config.toml
n_layer = 9
d_model = 320
n_head = 5
n_kv_head = 5
head_dim = 64
d_mlp = 1280
vocab_size = 8192
activation = "squared_relu"
norm = "rmsnorm"
norm_place = "pre"
norm_eps = 1e-06
positions = "rope"
rope_base = 311000.0
rope_fraction = 1.0
qk_norm = false
attn_scale = 0.0875
bias = "all"
tie_embeddings = false
parallel_block = false
extras = ["some layers without attention", "local attention windows", "gated attention", "value embeddings", "hashed n-gram embeddings", "an embedding shortcut", "learned residual scales", "weighted sums over earlier layers", "capped logits"]
init = "uniform"
init_std_qkv = 0.0383
init_std_o = 0.00903
init_std_up = 0.0383
init_std_down = 0.00451
optimizer = "adam_atan2"
lr = 0.00108
beta1 = 0.9
beta2 = 0.98
weight_decay = 0.12
lr_head = 0.0301
warmup_steps = 573
schedule = "wsd"
decay_fraction = 1.0
decay_shape = "sqrt"
final_lr_fraction = 0.0
batch_tokens = [32768, 65536, 98304]
seq_len = 1024
doc_mask = true
train_tokens = 613400000
steps = 10231
dataset = "wikipedia_en"
Each number is 200 + 40 x the weight over its row's rms, rounded and kept within 0 to 999. Layers, rows and columns count from 0. The size before them is the row's rms in percent of the matrix's.

# down: layer 4 MLP down (transposed), 1280x320, rms 0.0536, rows 185-194, columns 0-159
# up: layer 4 MLP up, 1280x320, rms 0.0582, rows 186-195, columns 0-159
down185,101,191,249,275,185,276,196,219,192,108,181,154,221,219,184,179,198,233,166,199,203,243,205,213,239,242,217,227,219,197,161,191,206,221,287,222,167,138,211,157,230,279,188,247,181,200,242,302,178,188,218,167,210,192,169,141,106,186,226,215,243,167,204,232,232,191,184,243,206,254,157,243,138,100,189,165,190,238,182,154,167,193,148,236,221,204,212,256,217,141,146,252,251,199,174,190,190,121,234,209,224,241,196,137,177,172,103,247,151,147,198,171,278,128,212,133,155,248,208,238,149,254,239,162,192,172,197,233,218,176,207,251,209,154,215,157,223,220,157,285,197,216,225,200,129,225,202,234,283,228,217,193,189,170,200,182,197,184,225,182,167
up186,096,325,157,222,132,202,232,196,187,99,203,204,123,234,138,99,207,141,244,183,190,186,209,219,212,191,211,90,183,165,236,241,235,298,180,164,189,139,196,210,271,150,245,160,137,188,169,253,269,217,217,168,179,242,150,129,238,208,151,165,150,193,250,196,231,215,212,196,157,191,181,233,271,228,222,174,174,190,182,153,99,228,256,224,200,248,187,239,231,234,247,231,198,179,226,205,177,139,199,163,229,208,109,265,247,196,218,168,181,200,223,272,124,195,169,238,86,180,225,151,211,197,196,157,150,205,183,182,211,132,175,160,223,223,204,126,192,211,226,150,148,165,221,195,141,261,202,193,202,170,198,161,133,197,225,228,151,210,224,229,141
down186,089,155,260,180,230,233,205,213,206,211,233,184,159,154,218,226,186,187,134,208,147,200,201,161,196,231,141,233,205,199,243,185,206,198,175,191,250,282,152,244,178,133,155,167,263,186,216,149,191,223,164,195,182,166,191,197,160,255,190,227,208,143,228,152,217,148,202,138,133,230,174,181,163,164,172,154,168,176,204,207,238,144,163,223,141,164,231,202,212,255,155,224,167,200,208,139,195,256,201,213,224,223,232,118,206,143,258,212,194,195,236,316,193,184,134,242,229,278,178,120,206,151,123,231,177,229,213,287,261,180,223,171,150,195,158,198,191,223,107,166,158,348,109,227,204,144,248,220,243,229,194,199,187,179,171,235,263,190,197,246,255
up187,102,199,193,182,166,240,170,198,140,183,176,200,147,169,247,184,248,178,182,226,142,156,205,194,190,142,275,165,70,98,222,238,261,181,178,233,185,185,234,101,172,203,179,205,211,212,198,245,257,205,214,161,331,250,139,248,226,195,225,160,253,212,167,192,201,224,203,261,231,144,218,277,156,226,243,189,192,178,207,227,191,211,151,151,190,314,283,201,148,187,171,157,187,176,257,194,206,171,174,83,260,175,207,189,192,178,182,208,190,223,210,182,178,186,210,244,127,120,249,171,192,204,203,214,197,183,176,317,173,173,145,142,155,239,277,190,173,181,223,228,172,217,239,159,226,243,211,167,214,238,193,180,163,260,153,254,273,243,254,235,230
down187,099,146,139,166,192,209,131,135,216,206,248,238,176,177,150,198,166,207,190,298,195,226,197,135,168,209,150,146,189,193,186,213,228,258,200,195,222,233,233,202,176,198,199,293,137,282,151,226,216,240,220,193,216,174,235,187,256,196,212,222,145,228,239,327,183,196,258,245,231,260,210,232,254,177,177,191,211,219,224,132,176,180,252,158,185,169,221,236,182,188,167,170,267,160,164,275,228,156,246,292,180,245,257,183,185,152,205,195,185,269,139,163,200,254,262,228,193,200,156,180,208,236,158,146,236,259,161,282,208,158,173,208,191,244,192,231,189,133,279,218,215,198,202,205,255,200,232,198,159,210,189,199,224,240,153,208,184,217,228,216,183
up188,089,201,233,233,227,183,177,299,145,189,203,290,154,197,156,223,185,214,176,187,227,151,222,148,228,170,233,139,184,172,289,234,132,188,245,215,170,124,155,223,160,186,191,226,182,139,199,175,293,132,239,244,174,191,169,187,175,154,190,217,155,178,165,210,190,182,143,215,215,197,193,210,126,206,218,237,231,181,171,228,128,229,243,195,197,227,158,174,239,158,123,217,185,218,227,155,152,208,240,205,154,255,233,191,274,125,184,296,199,142,216,150,172,165,212,189,155,248,207,278,157,247,182,205,189,218,201,182,169,205,132,177,214,205,195,130,242,255,198,216,262,268,224,176,272,246,143,130,190,233,203,173,139,229,224,186,162,207,200,162,272
down188,088,212,202,209,203,180,198,209,216,205,179,221,205,240,170,235,233,205,100,225,175,225,264,201,238,151,239,151,201,177,200,248,142,161,212,156,150,121,234,175,160,139,237,213,234,155,214,176,207,105,165,218,183,249,214,131,213,213,224,221,168,212,200,178,205,216,202,245,206,265,279,153,204,204,215,175,234,215,222,189,217,227,169,139,228,172,133,228,149,179,200,230,230,185,172,191,228,199,185,194,230,220,182,157,189,212,165,193,186,161,205,253,249,175,194,258,232,230,263,167,154,224,272,179,176,271,259,131,190,218,147,212,131,174,180,222,232,241,229,143,189,250,212,241,231,269,240,213,176,171,169,260,244,185,199,107,184,189,153,227,158
up189,098,146,247,192,212,131,141,176,187,222,180,180,144,140,197,218,172,210,160,257,200,131,230,258,221,255,238,188,208,237,176,186,196,162,203,175,190,229,212,199,258,166,204,150,179,242,223,171,270,227,154,195,174,234,223,245,236,235,219,192,140,237,150,196,198,181,203,287,206,212,241,223,217,185,206,212,112,119,271,248,244,176,178,157,214,216,129,147,191,213,208,174,272,196,227,185,97,155,233,128,149,260,220,269,187,218,208,194,281,164,204,256,182,238,194,249,114,206,225,254,272,232,224,178,188,208,184,120,216,251,175,204,262,239,187,224,191,212,164,216,250,289,205,170,267,244,201,237,173,198,207,136,203,160,189,221,157,243,229,290,228
down189,084,157,181,252,173,166,135,181,231,194,211,261,151,158,196,186,240,217,146,189,260,114,227,260,160,168,263,185,198,146,125,236,205,188,184,197,211,168,203,199,212,143,261,188,173,285,171,267,185,242,217,238,101,183,214,217,239,210,168,194,215,233,246,216,194,209,246,202,198,286,234,211,188,157,112,171,206,196,198,172,230,227,211,148,210,248,176,231,200,214,195,208,199,240,97,218,230,184,178,134,112,220,220,289,179,192,178,168,181,140,225,212,185,218,239,249,207,147,212,254,289,220,212,153,170,204,173,195,274,215,217,204,208,257,180,216,192,181,225,265,229,247,188,222,266,245,349,306,149,209,156,240,221,212,196,191,114,194,219,230,203
up190,105,203,197,211,203,165,168,199,159,161,190,227,191,247,196,177,246,170,183,286,185,212,232,203,199,117,181,176,99,111,308,185,238,158,170,206,173,178,194,198,203,165,197,218,235,187,265,239,193,210,216,251,202,193,157,113,232,200,197,270,124,233,157,205,262,178,213,204,183,214,142,190,226,222,273,182,214,291,266,179,187,142,196,161,145,200,215,219,271,196,180,215,158,211,252,212,182,140,310,162,265,144,163,235,213,211,266,255,180,214,204,197,151,185,219,226,212,239,212,161,178,274,164,242,243,178,195,252,183,203,242,202,225,160,200,244,216,218,239,215,245,209,181,202,252,129,143,174,200,230,230,142,263,166,249,258,205,252,232,197,217
down190,097,199,195,236,128,207,156,164,189,218,245,207,197,166,252,251,112,242,202,181,235,224,171,207,224,189,204,232,231,235,182,255,198,201,151,250,239,260,237,202,187,256,209,266,215,250,173,273,203,249,182,242,180,129,239,210,153,155,184,158,88,182,205,156,183,228,217,206,219,217,172,152,224,268,197,180,207,214,112,179,268,213,189,111,239,234,300,199,246,122,225,205,219,140,192,170,207,195,188,182,174,255,248,265,264,159,217,202,115,217,192,183,273,162,273,234,127,231,184,234,265,260,134,161,176,170,120,168,257,159,233,204,252,153,176,158,181,152,246,208,195,231,269,202,195,188,129,216,202,257,175,163,165,194,141,176,210,239,221,172,253
up191,101,207,177,260,209,231,209,268,203,215,151,287,253,229,226,226,256,219,177,203,278,270,191,150,209,170,244,185,151,137,287,188,223,198,201,101,190,195,235,249,223,239,132,249,132,235,187,202,162,155,136,223,255,164,193,96,171,236,170,217,224,184,139,265,149,216,104,164,133,202,199,176,198,219,231,252,191,227,300,237,222,150,178,129,235,177,224,206,130,213,200,209,182,242,256,162,175,290,217,281,152,199,195,195,184,178,176,255,187,199,108,200,236,154,172,198,123,245,159,156,167,198,217,214,137,249,118,237,180,209,179,278,207,188,247,228,251,208,182,231,200,200,168,138,237,177,214,125,194,230,218,157,209,168,211,236,179,192,189,168,305
down191,098,227,277,190,232,225,184,194,242,204,253,179,175,315,229,169,219,150,163,160,215,198,236,235,140,126,248,245,148,176,223,198,192,215,230,210,183,187,253,148,209,233,213,188,157,185,303,229,232,104,155,187,207,226,182,211,171,211,254,269,259,207,139,263,232,197,216,228,189,217,235,191,197,225,208,117,180,176,231,256,219,174,222,244,245,219,240,270,243,161,132,226,213,245,156,216,217,186,241,249,230,230,223,154,235,269,220,204,218,131,244,223,236,189,225,251,192,185,121,142,240,107,273,89,205,211,319,155,201,242,191,183,197,259,239,166,175,203,170,88,201,193,189,224,159,134,226,235,121,156,226,274,201,232,174,190,117,196,185,138,228
up192,116,274,237,278,210,135,260,178,177,182,156,225,162,274,217,215,212,170,246,211,190,247,176,287,185,158,193,109,140,73,220,295,188,200,225,221,230,232,212,214,222,171,178,208,165,222,243,207,228,171,258,181,221,279,231,187,263,239,182,187,211,200,178,214,193,168,197,202,186,245,188,166,165,217,208,152,203,190,244,159,163,198,182,229,173,213,237,229,262,154,144,200,211,213,247,157,228,238,139,141,233,193,167,183,178,161,242,185,193,235,193,162,184,210,261,180,197,177,224,196,127,187,282,212,233,200,205,136,176,144,204,154,185,179,231,221,206,165,227,232,167,217,271,233,159,247,226,162,227,182,197,200,242,162,248,310,170,156,228,117,195
down192,109,168,249,149,213,193,226,150,279,163,179,116,189,196,183,202,134,264,285,243,204,287,166,183,253,281,178,216,254,278,211,120,150,228,197,231,212,233,184,224,217,151,235,235,164,259,216,208,234,209,295,228,166,172,184,185,252,226,215,228,143,195,193,178,166,166,177,223,204,295,151,132,181,217,198,249,257,177,254,171,278,309,168,168,178,214,208,193,242,187,206,240,192,176,198,158,221,258,174,219,193,227,200,206,240,214,230,179,229,230,145,167,186,213,160,186,221,222,235,168,162,175,148,267,170,215,212,166,202,278,204,260,189,233,147,277,211,226,210,145,249,223,211,240,213,201,205,243,216,252,181,182,158,205,235,227,236,124,162,197,212
up193,062,205,287,224,216,188,281,289,105,161,209,209,121,261,234,134,222,215,264,230,146,194,197,134,257,227,187,175,154,176,191,259,180,158,253,154,160,252,235,230,191,167,222,278,259,172,207,225,218,165,220,213,302,242,171,213,197,184,171,83,215,234,224,185,183,211,184,224,169,107,161,252,168,228,296,230,185,230,205,209,148,158,212,157,150,208,202,179,229,198,183,184,210,186,232,150,152,214,213,188,192,212,158,208,257,234,196,186,132,232,204,177,202,160,193,247,150,180,241,215,162,154,222,224,248,192,148,233,212,167,193,193,222,203,177,244,148,237,237,155,218,283,185,236,156,178,200,61,200,192,264,176,146,228,156,248,187,195,181,189,206
down193,039,169,223,178,155,207,176,170,190,179,259,224,149,203,230,211,226,212,249,229,278,218,160,217,227,164,280,170,189,261,176,185,227,169,166,214,236,167,184,136,307,222,194,198,160,187,256,227,211,155,152,185,207,250,263,164,236,237,230,231,231,212,170,243,172,221,192,236,208,261,233,167,117,213,239,197,230,268,163,168,141,237,197,189,232,219,191,209,189,224,212,215,192,192,229,228,275,200,195,214,246,254,191,226,158,209,224,226,162,254,207,180,182,196,273,261,131,219,242,237,141,259,238,176,245,178,217,260,202,233,152,233,213,228,179,233,116,252,199,168,214,193,188,214,147,204,234,194,196,280,199,222,207,188,148,213,128,203,226,143,237
up194,097,175,224,194,125,83,172,273,203,176,203,216,167,207,220,226,252,269,186,285,240,124,210,192,198,192,312,201,154,183,233,194,186,254,154,125,224,208,249,271,189,238,282,213,180,196,188,132,158,229,205,229,160,284,254,152,197,202,219,153,193,221,161,189,165,254,212,181,194,214,204,181,195,230,217,224,201,203,175,215,157,124,123,127,183,202,261,223,157,187,213,138,180,223,253,165,106,239,221,195,200,198,185,168,190,186,235,231,191,253,134,254,265,178,298,272,219,253,275,229,200,225,129,239,258,144,102,194,250,206,237,185,211,171,180,150,160,214,238,281,181,212,148,179,225,230,229,164,205,174,221,174,195,230,208,162,172,206,220,199,264
down194,093,213,200,164,236,215,160,126,125,247,163,208,208,235,269,205,178,260,184,222,183,195,195,255,249,194,245,188,237,142,181,224,227,232,123,167,140,242,194,230,147,217,208,153,146,251,290,136,232,175,128,211,166,172,212,171,170,179,211,263,195,178,218,208,209,194,206,223,143,221,219,236,206,229,203,164,166,182,138,252,219,213,251,224,172,204,205,209,240,251,199,180,217,261,183,125,200,125,231,190,264,208,248,218,267,213,168,209,204,254,132,239,277,198,211,154,192,198,168,204,208,180,171,236,263,189,215,241,136,270,168,206,216,231,219,230,204,210,151,233,213,278,150,199,269,224,187,225,146,167,210,175,265,170,202,114,205,175,204,206,198
up195,111,198,190,247,138,223,276,208,139,160,235,164,263,211,150,161,181,230,193,240,159,240,146,95,257,157,201,214,172,184,186,229,199,172,205,199,151,177,236,217,159,148,224,193,232,187,128,221,192,203,214,184,275,170,169,129,248,126,193,218,219,231,260,118,128,200,183,193,190,137,206,193,165,238,274,175,195,160,250,274,257,183,239,292,182,149,232,159,234,132,207,224,236,185,267,247,219,108,197,145,167,204,218,239,155,228,243,188,161,182,148,229,144,242,177,235,210,190,194,258,225,230,277,198,211,204,232,254,241,219,192,205,197,227,176,155,229,179,239,203,197,205,239,154,229,189,160,188,262,106,265,176,176,223,183,267,188,174,220,212,189